config.yaml
norm: "rmsnorm"
rope_base: 10000.0
beta1: 0.9
Each number is 200 + 20 x the weight over its row's rms, rounded and kept within 0 to 999. Layers, rows and columns count from 0. The size before them is the row's rms in percent of the matrix's.

# layer 11 MLP gate, 704x256, rms 0.0858, rows 185-239, columns 128-255
104,171,187,190,199,218,142,184,171,183,193,192,221,219,162,208,214,179,214,202,200,192,175,161,186,180,233,205,205,232,243,217,214,167,173,184,183,172,214,209,196,210,189,228,175,234,227,190,185,194,186,202,225,193,166,197,202,216,224,204,205,165,178,146,199,211,208,206,216,213,215,172,230,197,174,207,190,190,210,176,228,195,202,181,173,201,242,175,210,179,189,214,249,176,234,183,184,203,172,194,207,223,225,223,196,188,191,215,214,166,189,213,222,184,218,208,224,186,171,163,192,180,213,220,233,223,199,216,178
094,187,204,179,214,238,178,229,190,174,186,203,207,186,191,207,204,199,213,191,201,189,225,196,202,226,233,178,196,176,212,189,209,186,195,221,236,203,163,202,205,215,219,220,200,213,213,200,211,186,172,229,220,149,191,187,197,230,193,230,217,191,196,219,207,211,180,164,235,193,187,199,172,193,219,169,222,156,191,202,203,217,184,230,193,185,178,208,166,184,226,200,206,203,186,210,213,209,193,238,230,199,218,232,229,206,189,195,231,200,203,200,166,193,206,165,209,177,190,239,208,213,209,217,180,195,190,226,206
090,202,173,165,179,214,214,217,183,203,200,195,195,189,173,174,174,197,243,218,182,209,194,200,238,206,197,217,194,167,205,176,221,205,167,200,225,235,175,173,165,186,160,220,192,233,170,217,195,195,209,200,184,192,206,186,203,170,214,219,177,218,210,208,211,196,198,194,180,187,164,235,242,173,196,207,220,190,199,210,191,224,191,214,253,236,189,207,171,218,158,218,209,196,241,217,185,175,190,213,216,230,200,206,223,188,202,207,203,179,186,200,184,180,185,188,216,236,198,218,219,204,219,209,179,184,205,198,167
102,165,178,239,216,211,177,191,195,191,211,206,213,172,227,229,192,177,190,209,194,195,220,200,200,189,203,209,203,226,211,218,199,203,198,200,198,191,207,203,195,186,184,193,187,182,202,219,181,184,178,203,238,180,231,211,209,176,189,198,259,205,227,189,196,168,196,185,199,213,184,182,210,204,222,201,212,223,207,171,175,210,195,210,191,220,239,186,173,157,225,196,220,213,188,195,229,187,204,209,219,200,234,213,183,180,183,208,238,206,227,176,181,242,197,211,185,155,193,204,213,196,158,216,188,190,203,180,207
098,187,173,216,195,209,207,212,158,232,221,211,196,212,191,232,198,212,232,227,193,201,185,198,168,190,211,214,190,185,189,217,209,197,209,216,187,238,185,185,184,239,185,248,168,169,230,199,195,200,234,196,201,181,174,191,179,196,199,187,204,196,173,213,196,193,200,224,190,218,186,227,180,223,208,163,229,236,197,206,198,167,212,186,209,191,182,208,202,192,209,190,174,211,210,212,204,218,221,192,228,189,200,213,202,212,205,191,203,201,190,245,210,186,184,204,248,229,231,258,188,180,148,225,206,216,206,210,167
105,169,179,206,188,166,191,169,187,210,183,183,207,205,209,249,232,203,197,201,180,195,214,190,176,212,223,177,204,186,224,191,235,204,214,210,180,201,214,245,186,201,218,213,180,207,202,213,200,193,182,204,203,186,177,186,195,232,207,207,175,210,192,194,186,210,199,178,242,181,208,173,236,220,199,239,175,194,236,205,232,183,236,185,189,194,206,228,198,191,221,235,207,169,218,193,234,184,193,204,201,187,200,191,212,203,214,197,207,241,180,233,157,215,206,193,195,207,199,219,193,197,222,220,227,200,230,203,182
098,245,208,177,217,188,210,213,203,220,175,196,226,217,218,195,189,180,192,202,216,231,191,171,229,193,187,184,196,173,196,214,173,187,193,192,183,204,192,201,186,207,163,180,204,194,226,197,227,184,183,210,241,222,220,194,169,175,194,212,247,224,211,152,220,212,184,221,168,205,210,169,160,192,191,151,216,224,161,217,175,199,179,189,197,209,153,217,208,144,173,192,206,195,206,201,209,205,178,166,220,176,173,208,189,191,163,217,182,201,208,223,218,222,195,212,205,220,232,172,218,174,195,217,185,192,204,208,183
097,209,221,219,205,197,225,181,183,218,195,220,216,196,187,198,210,228,222,212,212,231,211,194,185,202,166,210,165,195,184,196,202,174,227,209,209,237,193,207,186,194,216,202,165,180,180,193,192,209,198,210,199,215,196,206,195,213,206,222,202,240,158,233,168,192,163,219,185,186,200,186,185,206,173,167,202,185,224,174,237,243,222,219,218,174,179,194,216,210,178,205,179,180,205,177,233,176,216,238,195,215,210,204,251,201,200,183,206,202,187,172,198,191,200,195,225,195,204,220,179,211,187,189,202,209,197,191,199
100,212,181,231,199,263,197,195,211,250,176,199,202,184,192,210,194,191,225,168,254,198,236,191,191,204,208,201,190,194,181,205,177,218,201,204,200,165,200,159,230,215,222,180,179,196,210,241,192,242,199,215,203,178,178,205,171,205,223,226,192,195,213,191,205,175,206,196,230,213,166,178,200,207,185,174,196,207,183,190,219,211,201,173,211,226,242,226,169,199,172,199,185,183,206,201,215,225,168,231,187,187,194,199,194,184,230,201,239,198,190,210,188,219,197,182,192,168,204,220,205,194,198,202,198,205,216,202,196
096,203,190,172,198,199,246,226,173,191,212,213,175,198,196,192,239,193,243,215,188,189,210,151,188,191,212,187,205,208,214,201,199,241,181,173,188,224,203,169,171,188,196,225,186,198,236,229,177,234,186,178,180,217,189,186,201,225,193,177,228,202,207,180,243,187,179,188,188,225,187,224,172,171,221,218,226,215,205,202,192,230,229,195,232,184,249,162,165,193,175,201,202,163,189,192,196,243,206,234,204,218,208,191,237,189,233,175,186,198,191,195,187,215,219,167,177,174,195,198,207,231,221,204,216,198,162,219,200
102,175,186,218,220,179,202,228,164,226,175,216,188,211,180,187,204,197,212,194,240,208,204,168,199,206,199,221,222,192,188,209,178,209,197,185,234,190,174,201,216,155,195,221,205,166,220,214,198,218,169,187,215,154,196,218,186,219,201,189,216,224,192,185,226,171,225,183,197,150,200,230,208,164,198,198,164,207,210,205,215,174,218,230,171,205,224,165,188,178,236,232,198,222,194,185,217,220,213,218,204,186,219,182,180,178,218,184,205,230,182,193,238,175,229,199,215,188,233,202,205,179,168,187,189,241,169,207,201
102,209,238,211,238,231,230,203,185,205,184,204,204,215,164,219,181,191,237,195,224,186,217,185,192,179,184,191,175,206,209,174,175,235,197,171,210,161,210,187,224,192,201,168,203,232,212,206,201,215,217,218,186,211,176,194,213,217,189,220,173,215,213,215,215,185,181,231,245,242,234,208,175,217,193,186,216,207,212,161,203,226,197,217,199,195,202,211,183,200,180,197,200,190,234,218,232,226,182,214,231,174,217,197,203,198,187,182,200,203,232,196,215,184,172,186,186,185,214,241,194,226,206,200,198,188,231,180,193
103,192,185,208,161,213,160,155,193,193,251,183,190,226,188,230,204,201,188,214,187,189,195,187,217,191,222,187,233,207,196,196,180,206,221,169,176,216,198,171,184,199,201,181,193,205,204,218,207,177,198,215,210,189,180,211,178,211,187,234,208,198,187,208,205,207,188,193,183,185,185,215,207,186,158,195,208,209,202,223,169,217,198,200,181,210,210,183,171,172,161,200,214,184,160,187,192,236,185,225,226,238,190,181,196,206,199,195,218,197,209,202,200,214,204,177,187,205,196,175,219,214,219,204,219,215,188,221,235
100,150,216,205,173,213,194,209,183,200,177,218,184,203,201,185,199,193,184,198,211,207,174,161,204,218,205,166,203,166,200,207,176,181,201,224,193,245,179,196,183,234,209,189,193,240,207,199,188,162,226,245,222,186,200,211,157,220,203,224,179,191,195,189,197,168,207,184,184,185,230,191,183,183,223,215,222,207,231,221,204,190,185,193,210,204,220,184,178,190,242,199,208,190,188,214,207,187,205,223,194,196,203,159,205,191,191,169,222,174,214,191,227,251,205,210,216,178,239,184,217,185,198,193,166,224,186,172,181
099,195,209,209,195,204,183,218,201,206,199,176,186,219,205,223,234,246,195,196,196,205,227,168,172,203,195,191,146,188,219,204,204,251,230,224,198,200,192,212,216,216,199,231,208,226,197,199,197,218,194,207,207,204,223,169,206,189,196,190,197,233,221,175,192,171,229,221,254,206,183,202,204,223,185,199,203,204,193,192,228,230,192,195,171,211,210,196,201,228,212,236,166,167,209,172,191,232,202,217,202,207,186,213,253,194,192,211,172,188,212,186,255,202,230,208,175,205,216,213,198,210,206,241,208,217,182,179,203
103,219,222,221,181,174,189,173,227,224,203,203,213,207,205,182,212,188,204,231,251,202,198,156,205,206,250,207,179,174,205,212,190,197,245,176,206,217,206,204,175,213,195,220,206,213,242,234,215,227,207,215,215,187,157,178,211,226,237,198,212,215,192,178,189,186,183,173,208,163,196,179,190,164,193,185,227,191,186,231,245,202,174,212,233,231,174,171,205,230,224,202,204,209,230,237,219,183,200,194,194,198,260,212,194,198,205,209,202,181,225,173,188,227,171,174,221,194,202,214,231,218,197,192,217,206,219,200,200
103,170,198,191,203,182,206,195,188,194,190,183,200,206,224,195,181,239,173,275,245,193,160,211,197,182,221,183,215,187,208,199,189,175,206,225,189,225,189,205,215,213,214,204,225,196,238,203,225,179,214,205,235,194,240,194,217,229,201,194,178,204,184,227,207,179,222,184,197,207,200,182,204,182,198,211,191,199,197,220,216,201,216,192,233,222,198,193,201,211,218,191,193,223,206,218,199,201,179,194,219,234,183,207,227,214,219,201,183,168,200,188,208,226,205,186,193,174,192,236,256,215,221,194,216,236,200,186,184
099,206,215,198,172,189,171,234,208,194,199,202,202,229,186,208,179,181,192,196,169,193,199,231,213,213,195,176,181,218,211,164,191,211,220,197,200,178,223,201,210,187,174,236,213,221,175,206,156,230,190,217,189,212,211,204,196,199,220,221,195,188,179,198,142,196,167,174,184,186,178,195,215,184,208,172,206,165,161,195,224,186,224,210,168,178,223,164,245,179,247,203,220,214,189,217,206,176,219,202,217,202,210,231,185,158,214,160,213,192,212,201,185,188,213,187,192,156,255,191,190,207,185,200,190,219,203,214,190
101,170,209,212,189,202,254,209,205,218,177,180,226,204,206,210,254,182,210,195,199,236,250,194,199,186,244,185,193,179,204,196,235,184,220,163,214,204,223,215,194,191,226,197,187,207,173,193,197,205,183,216,232,182,176,208,179,217,184,206,207,189,154,157,193,170,215,208,220,185,234,194,189,208,179,144,231,194,183,201,204,195,197,201,207,215,192,198,211,180,212,204,212,230,182,218,190,222,225,190,205,196,182,203,194,218,183,202,199,196,188,230,222,202,189,213,171,209,212,196,210,239,201,198,197,202,185,192,182
093,183,223,215,182,238,207,186,201,213,185,187,224,191,239,180,218,192,198,145,205,190,192,186,243,178,233,214,171,192,201,211,181,243,201,193,205,215,190,193,211,224,195,191,172,188,191,191,169,215,189,248,179,201,228,244,212,230,188,168,190,200,191,228,210,157,210,176,196,191,171,194,184,207,217,231,183,232,190,170,203,213,181,184,184,202,180,225,209,245,192,195,217,221,192,178,204,225,209,198,207,220,187,207,188,193,167,196,248,181,204,167,208,193,207,224,221,211,184,178,195,211,188,195,233,196,232,215,227
101,212,236,209,223,205,209,186,203,222,194,179,197,196,186,226,207,222,206,210,202,175,196,192,203,241,193,194,209,152,232,198,175,181,235,211,189,195,202,179,168,223,195,202,190,219,219,214,230,184,207,199,231,194,172,194,207,248,213,207,202,186,187,186,205,211,227,167,206,214,236,196,201,210,198,199,260,223,193,211,167,197,182,185,226,215,204,180,201,194,196,219,195,212,184,165,240,174,196,216,213,163,193,230,162,189,233,185,219,221,230,191,209,215,183,196,219,186,169,188,200,196,178,222,229,204,147,174,184
101,200,194,167,153,219,199,177,202,208,196,190,170,185,203,217,213,208,243,189,205,193,187,169,227,207,218,219,192,189,235,216,198,247,206,214,219,212,192,155,201,225,203,173,224,181,240,201,182,205,173,170,186,177,182,224,191,207,190,201,193,224,204,213,204,154,202,241,182,226,194,232,217,223,238,182,216,240,205,202,185,188,207,210,209,225,214,181,200,177,217,226,182,163,182,174,183,198,214,192,183,201,228,191,185,223,201,197,193,212,192,215,243,174,194,206,167,201,193,234,166,187,187,204,193,222,183,250,163
106,191,235,250,206,205,212,198,223,195,204,206,213,222,193,199,250,191,192,170,197,208,211,145,191,213,241,200,203,168,202,210,193,221,214,170,174,223,187,212,166,169,190,197,209,193,236,181,165,221,224,229,221,215,197,169,192,218,213,215,187,182,199,207,230,206,218,218,219,224,217,226,211,152,202,213,226,209,189,181,182,217,177,218,213,241,187,193,175,225,198,207,214,214,218,171,218,182,211,192,187,215,183,212,215,203,215,196,165,245,211,213,200,177,193,191,198,201,194,182,199,215,200,196,182,223,212,223,214
094,200,186,185,191,190,190,198,191,220,231,215,188,190,180,212,181,168,229,217,167,204,232,232,192,220,204,255,212,190,155,181,208,209,210,227,238,222,184,199,207,179,212,213,206,194,205,184,211,218,197,198,197,179,196,216,159,193,225,191,190,258,228,199,218,196,200,200,210,203,206,210,220,197,191,188,244,193,204,241,226,197,237,205,218,207,184,178,223,195,240,231,223,179,221,220,211,230,201,193,220,187,207,222,177,226,211,205,213,231,201,197,211,208,221,187,217,181,188,213,252,207,196,194,191,221,196,213,191
106,202,187,210,180,185,193,195,205,196,190,217,205,203,166,198,206,199,182,262,207,188,213,179,147,219,190,186,194,226,212,205,203,211,220,194,207,170,218,219,201,219,219,213,229,197,192,195,153,212,234,179,185,188,193,210,229,214,202,197,193,171,202,206,211,219,177,244,179,199,215,198,188,204,167,188,238,194,195,219,204,181,207,183,192,200,224,202,208,214,223,241,178,211,236,195,206,199,172,178,223,216,211,225,219,216,244,216,183,197,191,227,202,239,187,176,240,214,224,205,189,222,200,207,220,219,222,198,199
099,210,161,187,210,217,196,196,193,199,222,208,218,208,218,193,220,180,210,233,231,169,192,173,180,192,208,193,182,170,175,184,208,222,205,171,197,218,233,179,200,173,208,183,239,205,202,222,179,212,232,196,212,163,202,191,239,208,208,192,197,207,201,181,176,213,203,207,240,188,193,198,194,218,189,177,204,192,192,206,228,229,210,231,180,218,171,195,207,195,213,202,167,199,227,163,191,178,193,203,237,158,215,207,206,220,194,204,207,177,216,251,217,197,175,201,244,167,218,180,205,178,175,192,203,203,209,178,171
096,201,202,214,131,226,218,165,203,217,234,196,209,218,220,219,190,204,234,217,179,210,236,180,180,233,185,176,162,207,199,223,234,214,214,209,196,230,232,196,181,210,204,171,198,178,195,209,134,179,215,157,199,206,166,199,204,200,189,230,199,171,179,188,172,198,198,185,198,199,179,174,188,179,220,209,209,229,184,194,201,209,187,208,199,199,211,193,228,194,217,235,211,156,203,195,201,214,205,203,196,213,176,206,216,211,203,218,219,204,181,201,194,209,155,196,226,177,227,218,215,197,211,185,221,193,189,181,196
099,197,162,192,247,242,193,199,160,226,194,167,193,204,207,178,197,220,176,221,218,189,224,200,220,179,240,161,220,194,211,193,194,188,165,185,194,199,198,207,197,186,196,184,154,203,199,241,196,161,228,197,212,208,222,199,242,186,194,232,213,192,237,164,203,190,181,203,195,174,224,214,207,177,220,243,204,168,185,190,165,201,170,202,210,218,214,171,181,208,198,230,182,173,200,194,189,196,186,211,180,193,185,210,203,206,207,205,213,182,245,229,216,221,202,212,228,195,183,223,180,248,191,213,208,215,177,206,192
100,207,159,228,187,185,185,189,221,158,189,220,255,173,194,197,209,168,199,204,204,246,194,226,205,223,206,237,183,175,204,201,214,192,197,243,198,221,203,189,186,198,224,195,209,214,187,186,211,203,183,188,206,192,170,229,187,247,219,201,214,191,152,234,159,210,174,201,186,245,194,219,194,176,224,188,215,187,176,219,176,180,191,193,176,207,227,191,235,218,235,195,236,200,225,216,201,207,181,195,199,210,209,182,207,202,178,193,202,172,225,192,217,169,163,195,199,220,232,216,221,147,221,177,226,212,205,197,208
101,228,197,213,202,222,193,215,193,187,241,173,200,171,207,224,202,171,217,246,203,191,235,210,205,194,253,184,203,216,196,217,180,163,207,204,202,167,218,210,183,255,246,209,209,176,219,208,178,242,189,177,183,162,176,203,203,217,208,202,213,183,177,218,201,188,184,220,197,216,222,231,195,238,185,156,193,193,194,183,230,191,215,156,167,208,180,196,203,210,207,193,207,195,209,191,209,224,198,197,201,184,244,196,211,237,236,207,177,179,195,211,204,173,172,206,192,190,224,189,201,194,186,164,212,215,196,178,203
102,219,185,210,189,212,211,184,198,172,169,193,205,192,198,220,235,193,202,206,204,192,176,164,200,205,203,205,193,214,218,189,196,207,202,192,209,225,194,234,205,191,231,205,198,206,201,232,180,196,176,189,194,186,176,169,187,213,184,217,191,152,189,183,224,207,205,232,199,196,217,209,227,160,199,215,200,216,196,230,173,219,163,232,193,166,164,180,192,189,193,185,211,220,220,164,217,210,207,187,203,164,186,212,192,236,210,224,187,188,217,225,174,207,194,197,160,191,198,178,194,201,181,220,208,184,195,244,182
103,159,224,196,172,175,214,181,222,196,167,195,194,205,185,216,228,186,204,218,170,224,183,201,183,199,218,227,188,175,218,208,216,190,204,172,170,244,142,249,190,211,182,244,233,223,210,188,204,149,212,211,190,212,193,179,189,221,214,222,218,235,196,201,197,170,218,163,209,226,195,180,202,183,190,200,178,166,208,210,210,163,220,239,206,225,204,192,201,213,196,200,193,189,237,197,184,191,196,187,216,223,205,207,196,195,189,228,219,185,170,225,222,206,199,239,221,215,229,189,206,168,182,206,201,226,202,221,194
098,198,201,230,213,208,179,219,139,215,210,206,214,197,192,206,270,155,226,191,218,237,206,183,180,203,189,189,192,213,197,198,193,192,197,195,195,199,214,222,207,190,235,220,173,222,177,221,180,234,226,211,177,181,199,199,204,165,189,225,217,184,176,173,205,208,209,216,192,191,187,203,216,194,186,202,231,177,192,195,215,196,193,230,200,235,227,196,223,254,217,216,227,200,186,197,209,214,227,206,212,231,210,186,236,201,169,176,177,173,200,248,221,200,215,197,206,170,194,205,183,190,226,197,238,197,225,217,213
101,184,165,235,155,226,208,224,197,185,207,182,174,199,201,213,195,195,189,224,198,214,195,168,166,230,245,173,153,200,209,222,217,226,204,193,150,200,179,187,181,207,218,220,225,184,218,237,207,187,180,176,214,191,236,184,216,225,239,199,213,207,171,188,168,183,214,191,185,243,206,180,187,226,168,196,202,188,186,216,220,183,214,197,201,196,172,194,186,211,188,212,213,217,205,193,184,202,222,205,208,205,219,217,195,225,198,216,233,219,193,184,204,228,187,193,197,205,153,193,166,193,179,220,230,203,192,183,196
099,212,203,222,184,208,193,178,188,211,189,219,215,197,196,200,195,176,221,222,198,204,221,184,245,183,219,205,181,194,208,214,228,178,201,229,190,210,164,210,176,207,239,208,208,201,229,226,199,255,209,207,162,172,218,213,158,214,191,171,194,175,171,205,202,164,205,187,214,201,223,198,212,226,200,185,197,207,196,187,209,184,180,189,202,242,251,202,225,225,199,217,199,220,233,215,211,165,199,200,226,199,241,187,214,232,210,206,212,239,201,195,204,207,234,189,194,193,209,222,190,239,202,204,187,203,230,227,177
103,240,197,199,178,200,190,194,197,235,202,156,193,216,191,204,185,191,202,226,213,204,176,199,213,198,211,214,166,195,175,201,199,234,201,193,214,158,202,195,210,144,219,190,176,206,213,162,184,205,198,234,254,214,223,191,219,195,188,191,199,236,212,195,225,206,170,218,208,199,186,182,211,162,147,215,197,217,226,213,160,193,212,199,203,201,210,223,187,174,195,196,204,211,229,194,166,197,151,204,193,201,206,184,183,208,196,186,205,180,172,214,213,191,199,223,184,226,181,200,225,205,203,183,177,167,232,163,177
102,200,157,235,189,176,199,173,187,189,161,192,211,190,181,173,194,204,232,244,254,203,216,196,202,201,211,223,184,188,203,199,202,226,219,228,194,186,230,213,235,204,220,206,196,168,189,238,172,185,223,222,200,184,199,184,192,205,175,208,190,225,222,195,203,202,218,207,221,203,199,188,202,202,238,209,206,184,187,169,207,220,207,218,218,205,203,179,245,204,216,233,209,201,203,202,234,214,234,209,199,194,218,202,181,215,221,169,195,195,226,225,265,189,204,210,204,192,189,166,181,200,186,166,224,222,218,215,196
102,211,192,214,147,230,160,178,221,220,226,239,233,215,178,218,229,208,210,219,217,210,218,202,187,206,199,217,177,218,186,203,197,193,218,193,222,235,187,209,191,215,216,238,226,194,205,184,198,210,226,190,180,198,179,219,214,259,211,183,187,236,209,212,215,176,181,218,197,233,207,212,178,175,193,191,196,204,231,197,193,178,206,212,208,188,203,193,181,198,190,190,188,181,203,189,222,179,237,179,230,183,185,195,206,201,211,208,176,210,193,197,204,222,157,168,237,212,215,171,187,202,198,215,202,232,179,212,193
100,146,191,194,182,213,201,214,225,188,185,203,210,213,167,210,194,221,212,220,181,211,179,173,191,203,203,195,192,211,184,228,216,189,236,208,187,175,206,168,207,208,201,207,227,194,186,220,219,212,235,224,195,173,169,214,204,169,196,203,186,198,237,244,198,194,209,206,208,206,222,204,194,188,228,200,213,254,187,197,191,198,205,213,222,231,224,199,167,168,190,204,195,177,226,208,215,196,184,217,205,194,178,197,227,193,222,223,205,200,230,177,210,204,187,200,184,163,172,162,203,216,178,171,246,209,215,198,191
100,231,207,206,199,214,223,219,153,205,200,223,200,229,202,222,201,188,202,186,190,236,206,198,192,209,223,207,227,202,196,214,212,179,198,178,212,166,175,209,195,212,201,193,212,172,233,196,207,216,165,199,182,188,220,220,218,179,184,181,185,183,230,182,209,192,209,172,193,228,211,216,188,207,225,209,223,213,222,227,198,210,217,194,223,231,164,192,213,193,168,192,218,191,181,194,188,190,203,189,191,172,206,215,188,193,233,173,203,184,214,200,210,190,181,223,202,187,226,196,208,167,203,186,194,230,213,184,192
097,179,211,209,146,213,186,221,215,188,211,182,189,186,167,186,205,215,226,172,219,205,210,213,188,215,198,213,208,192,168,223,222,227,214,205,190,205,191,176,198,232,195,190,221,232,183,187,216,194,201,216,242,199,222,185,189,235,205,221,225,216,206,204,194,188,161,178,222,182,229,198,194,208,194,252,186,187,214,192,193,193,196,212,209,187,214,197,167,191,230,188,226,185,207,221,224,224,163,209,218,216,201,246,216,204,198,189,220,152,241,236,222,192,249,186,195,239,199,202,210,227,252,245,194,210,245,196,171
101,195,187,198,174,220,198,232,174,221,181,199,179,189,227,217,201,187,193,219,173,216,223,208,211,229,191,224,169,205,179,223,189,235,216,211,172,195,175,221,208,226,175,206,207,183,229,235,194,220,212,170,152,190,204,191,203,218,247,181,204,177,211,233,218,165,189,211,179,186,216,202,219,195,233,200,186,223,192,193,218,226,178,224,191,202,200,213,230,209,199,200,159,209,230,196,160,225,200,238,199,207,227,243,210,209,220,202,202,190,211,212,176,156,187,206,191,201,210,175,187,200,223,213,205,203,174,158,213
102,199,208,192,203,230,186,203,184,195,194,196,194,182,184,227,239,197,208,227,190,206,206,201,210,214,215,210,175,156,204,218,216,198,192,182,143,181,198,209,181,192,182,216,195,197,201,229,202,186,193,205,184,171,199,227,216,211,225,188,224,171,174,197,174,182,198,212,196,190,156,194,223,180,198,178,163,242,197,184,204,231,160,174,206,194,194,193,210,215,242,206,217,227,200,193,197,184,170,181,201,218,195,225,188,192,239,180,161,200,202,194,187,199,202,238,207,214,189,202,196,202,210,219,198,213,208,236,184
104,205,192,224,218,242,191,153,175,192,192,231,205,204,186,207,200,224,200,200,174,218,221,185,169,202,197,175,210,171,205,195,209,207,193,212,196,221,203,174,198,196,203,246,218,197,207,189,208,241,205,200,184,203,190,200,189,200,176,221,171,190,196,184,183,209,177,211,229,231,204,244,195,212,184,168,195,218,227,199,163,227,222,213,206,204,190,197,186,172,201,217,202,199,232,188,197,213,232,204,188,215,230,219,219,193,193,192,193,159,207,244,194,206,214,205,162,192,190,203,232,185,152,215,201,222,201,219,164
101,162,221,212,177,220,215,223,192,175,174,218,225,209,190,159,165,226,185,215,220,213,224,212,195,209,212,180,159,191,201,162,179,208,220,192,185,222,193,242,218,207,191,189,211,200,207,218,207,220,170,185,196,196,197,216,195,206,221,230,163,222,206,175,241,172,214,217,216,231,223,192,161,174,216,205,197,201,177,182,197,158,215,212,194,252,197,195,204,196,222,203,179,205,203,203,218,194,194,214,197,226,198,213,200,176,236,222,161,204,195,214,207,195,198,202,226,189,224,177,180,198,185,202,188,218,200,206,201
094,197,201,212,191,197,178,213,206,211,222,190,199,183,217,228,254,204,201,178,201,198,218,180,176,186,195,236,182,149,190,252,232,192,221,177,197,214,207,172,202,212,211,212,207,180,223,197,212,222,191,184,193,166,195,205,166,227,211,152,190,179,205,181,200,187,194,169,205,205,208,229,229,234,199,147,238,177,181,195,199,207,198,256,218,205,229,172,180,207,198,195,200,187,225,189,221,218,203,231,205,204,204,221,195,179,195,216,183,205,184,211,222,219,195,215,228,216,224,203,180,221,227,192,209,201,209,197,189
104,204,196,181,194,204,177,206,218,194,176,223,200,178,185,201,214,175,191,195,201,211,192,201,229,187,186,197,206,223,184,180,163,150,222,181,232,216,202,195,191,213,214,245,209,203,212,214,210,220,211,191,201,191,189,186,212,193,216,217,190,244,189,195,209,240,199,207,186,213,187,223,202,194,197,202,218,176,207,182,191,179,193,218,218,193,205,172,199,200,227,222,232,209,185,197,218,208,237,206,196,190,200,211,180,205,223,156,176,186,189,215,206,176,207,177,216,190,229,199,191,187,183,166,197,218,177,220,142
103,216,231,235,192,182,207,174,214,240,164,215,206,208,188,225,190,199,235,231,205,201,213,198,200,185,198,200,162,207,203,220,205,230,183,180,198,189,119,183,190,185,198,239,180,223,212,251,188,224,224,204,188,182,189,195,149,192,199,230,215,207,232,182,218,188,206,215,189,211,181,159,226,192,204,199,194,191,193,215,214,209,210,169,221,200,199,216,204,182,230,249,198,172,192,211,179,201,214,239,237,207,215,195,217,243,196,187,218,189,238,183,216,211,224,192,205,188,221,185,181,198,214,195,181,211,199,205,190
102,203,165,184,205,212,202,203,206,204,198,209,202,184,205,228,197,229,208,195,183,174,212,196,206,192,201,250,207,194,238,179,209,227,189,202,196,152,216,214,148,225,245,200,193,232,184,250,172,234,183,183,224,187,173,191,190,172,212,229,232,162,230,216,238,187,207,200,229,203,211,202,244,202,192,191,189,187,181,193,221,216,171,203,172,189,188,191,200,213,202,221,178,195,196,223,212,200,203,204,220,182,216,231,238,187,231,175,253,215,182,208,189,208,232,201,201,182,186,200,192,190,237,193,210,194,184,179,169
105,184,185,203,148,227,171,193,200,188,219,161,196,219,157,212,200,187,185,204,205,242,208,206,190,174,199,173,200,195,223,184,202,224,203,226,205,237,210,206,234,199,208,192,194,197,241,183,174,199,215,194,199,211,196,213,178,196,200,217,251,189,196,201,196,201,147,226,181,232,210,191,184,173,202,201,143,217,189,198,213,184,174,216,213,230,238,202,193,168,192,227,218,201,209,201,189,191,206,181,193,171,187,233,208,177,180,196,188,229,183,194,213,212,202,189,207,209,176,229,196,187,203,181,234,234,213,194,211
093,218,208,231,227,194,172,186,222,230,183,175,198,212,198,201,213,201,190,172,201,201,161,191,192,209,219,208,239,182,194,177,219,230,188,208,197,197,182,186,228,195,193,230,214,218,215,226,207,220,200,166,241,206,227,216,196,195,187,204,208,182,200,164,173,188,203,152,194,189,204,233,199,181,207,207,218,238,190,203,194,185,190,208,212,186,199,191,208,182,179,191,186,185,164,217,181,213,201,224,212,190,207,176,162,193,216,213,263,205,175,214,220,194,223,191,212,199,196,161,205,220,229,219,172,213,191,202,212
098,177,202,210,239,191,231,162,188,212,209,201,189,212,175,198,200,163,175,209,200,217,204,245,198,232,210,186,147,187,200,205,205,226,196,168,200,199,198,188,209,153,189,157,209,232,193,219,197,189,201,209,216,185,169,189,217,216,184,210,189,198,202,217,206,196,207,174,183,216,218,227,202,206,196,183,200,137,176,193,188,234,196,205,184,154,203,185,219,181,231,225,221,186,211,192,206,201,215,211,236,236,246,161,204,188,217,202,208,175,219,187,219,205,207,205,211,175,189,190,198,196,163,210,194,193,199,188,200
101,173,218,197,185,196,215,210,221,228,222,216,214,162,169,187,227,214,190,216,217,207,185,236,175,222,225,220,206,185,219,197,208,226,230,187,165,185,210,190,205,188,198,198,180,202,192,219,179,192,252,170,222,204,185,188,185,207,212,189,199,218,232,189,235,203,165,201,183,213,230,193,190,176,179,220,192,203,184,189,228,199,203,217,209,194,215,197,242,189,197,205,217,234,202,184,189,192,197,189,200,220,195,182,201,191,231,174,195,193,208,210,186,204,193,199,209,163,242,203,175,213,174,187,219,203,214,224,204
104,252,204,201,212,193,197,197,212,232,208,194,216,196,166,201,225,187,258,203,226,215,216,169,217,190,167,184,183,212,196,228,176,190,187,189,199,202,210,175,202,217,168,208,219,196,185,176,193,223,214,185,184,210,184,192,219,214,186,182,194,181,203,201,193,176,241,203,169,191,211,211,236,198,175,180,198,191,182,185,186,194,213,229,186,235,213,174,211,196,192,179,223,249,224,222,233,196,181,201,219,176,200,207,205,209,197,209,220,176,219,174,193,185,201,230,212,177,226,177,154,161,233,175,205,219,247,231,175
108,195,197,175,169,191,197,190,174,195,169,201,189,205,227,202,210,185,200,204,221,206,209,199,191,191,206,221,183,206,219,167,183,197,206,179,199,198,153,223,205,181,194,200,198,210,189,203,193,206,189,191,199,183,181,160,196,208,219,198,208,188,216,175,184,182,178,214,213,195,186,180,200,157,207,192,207,191,212,245,156,181,177,213,135,204,224,194,218,173,179,220,208,196,234,218,205,221,218,225,208,191,221,208,225,185,205,202,205,196,205,221,169,214,220,174,137,210,203,224,185,217,176,201,218,214,187,208,200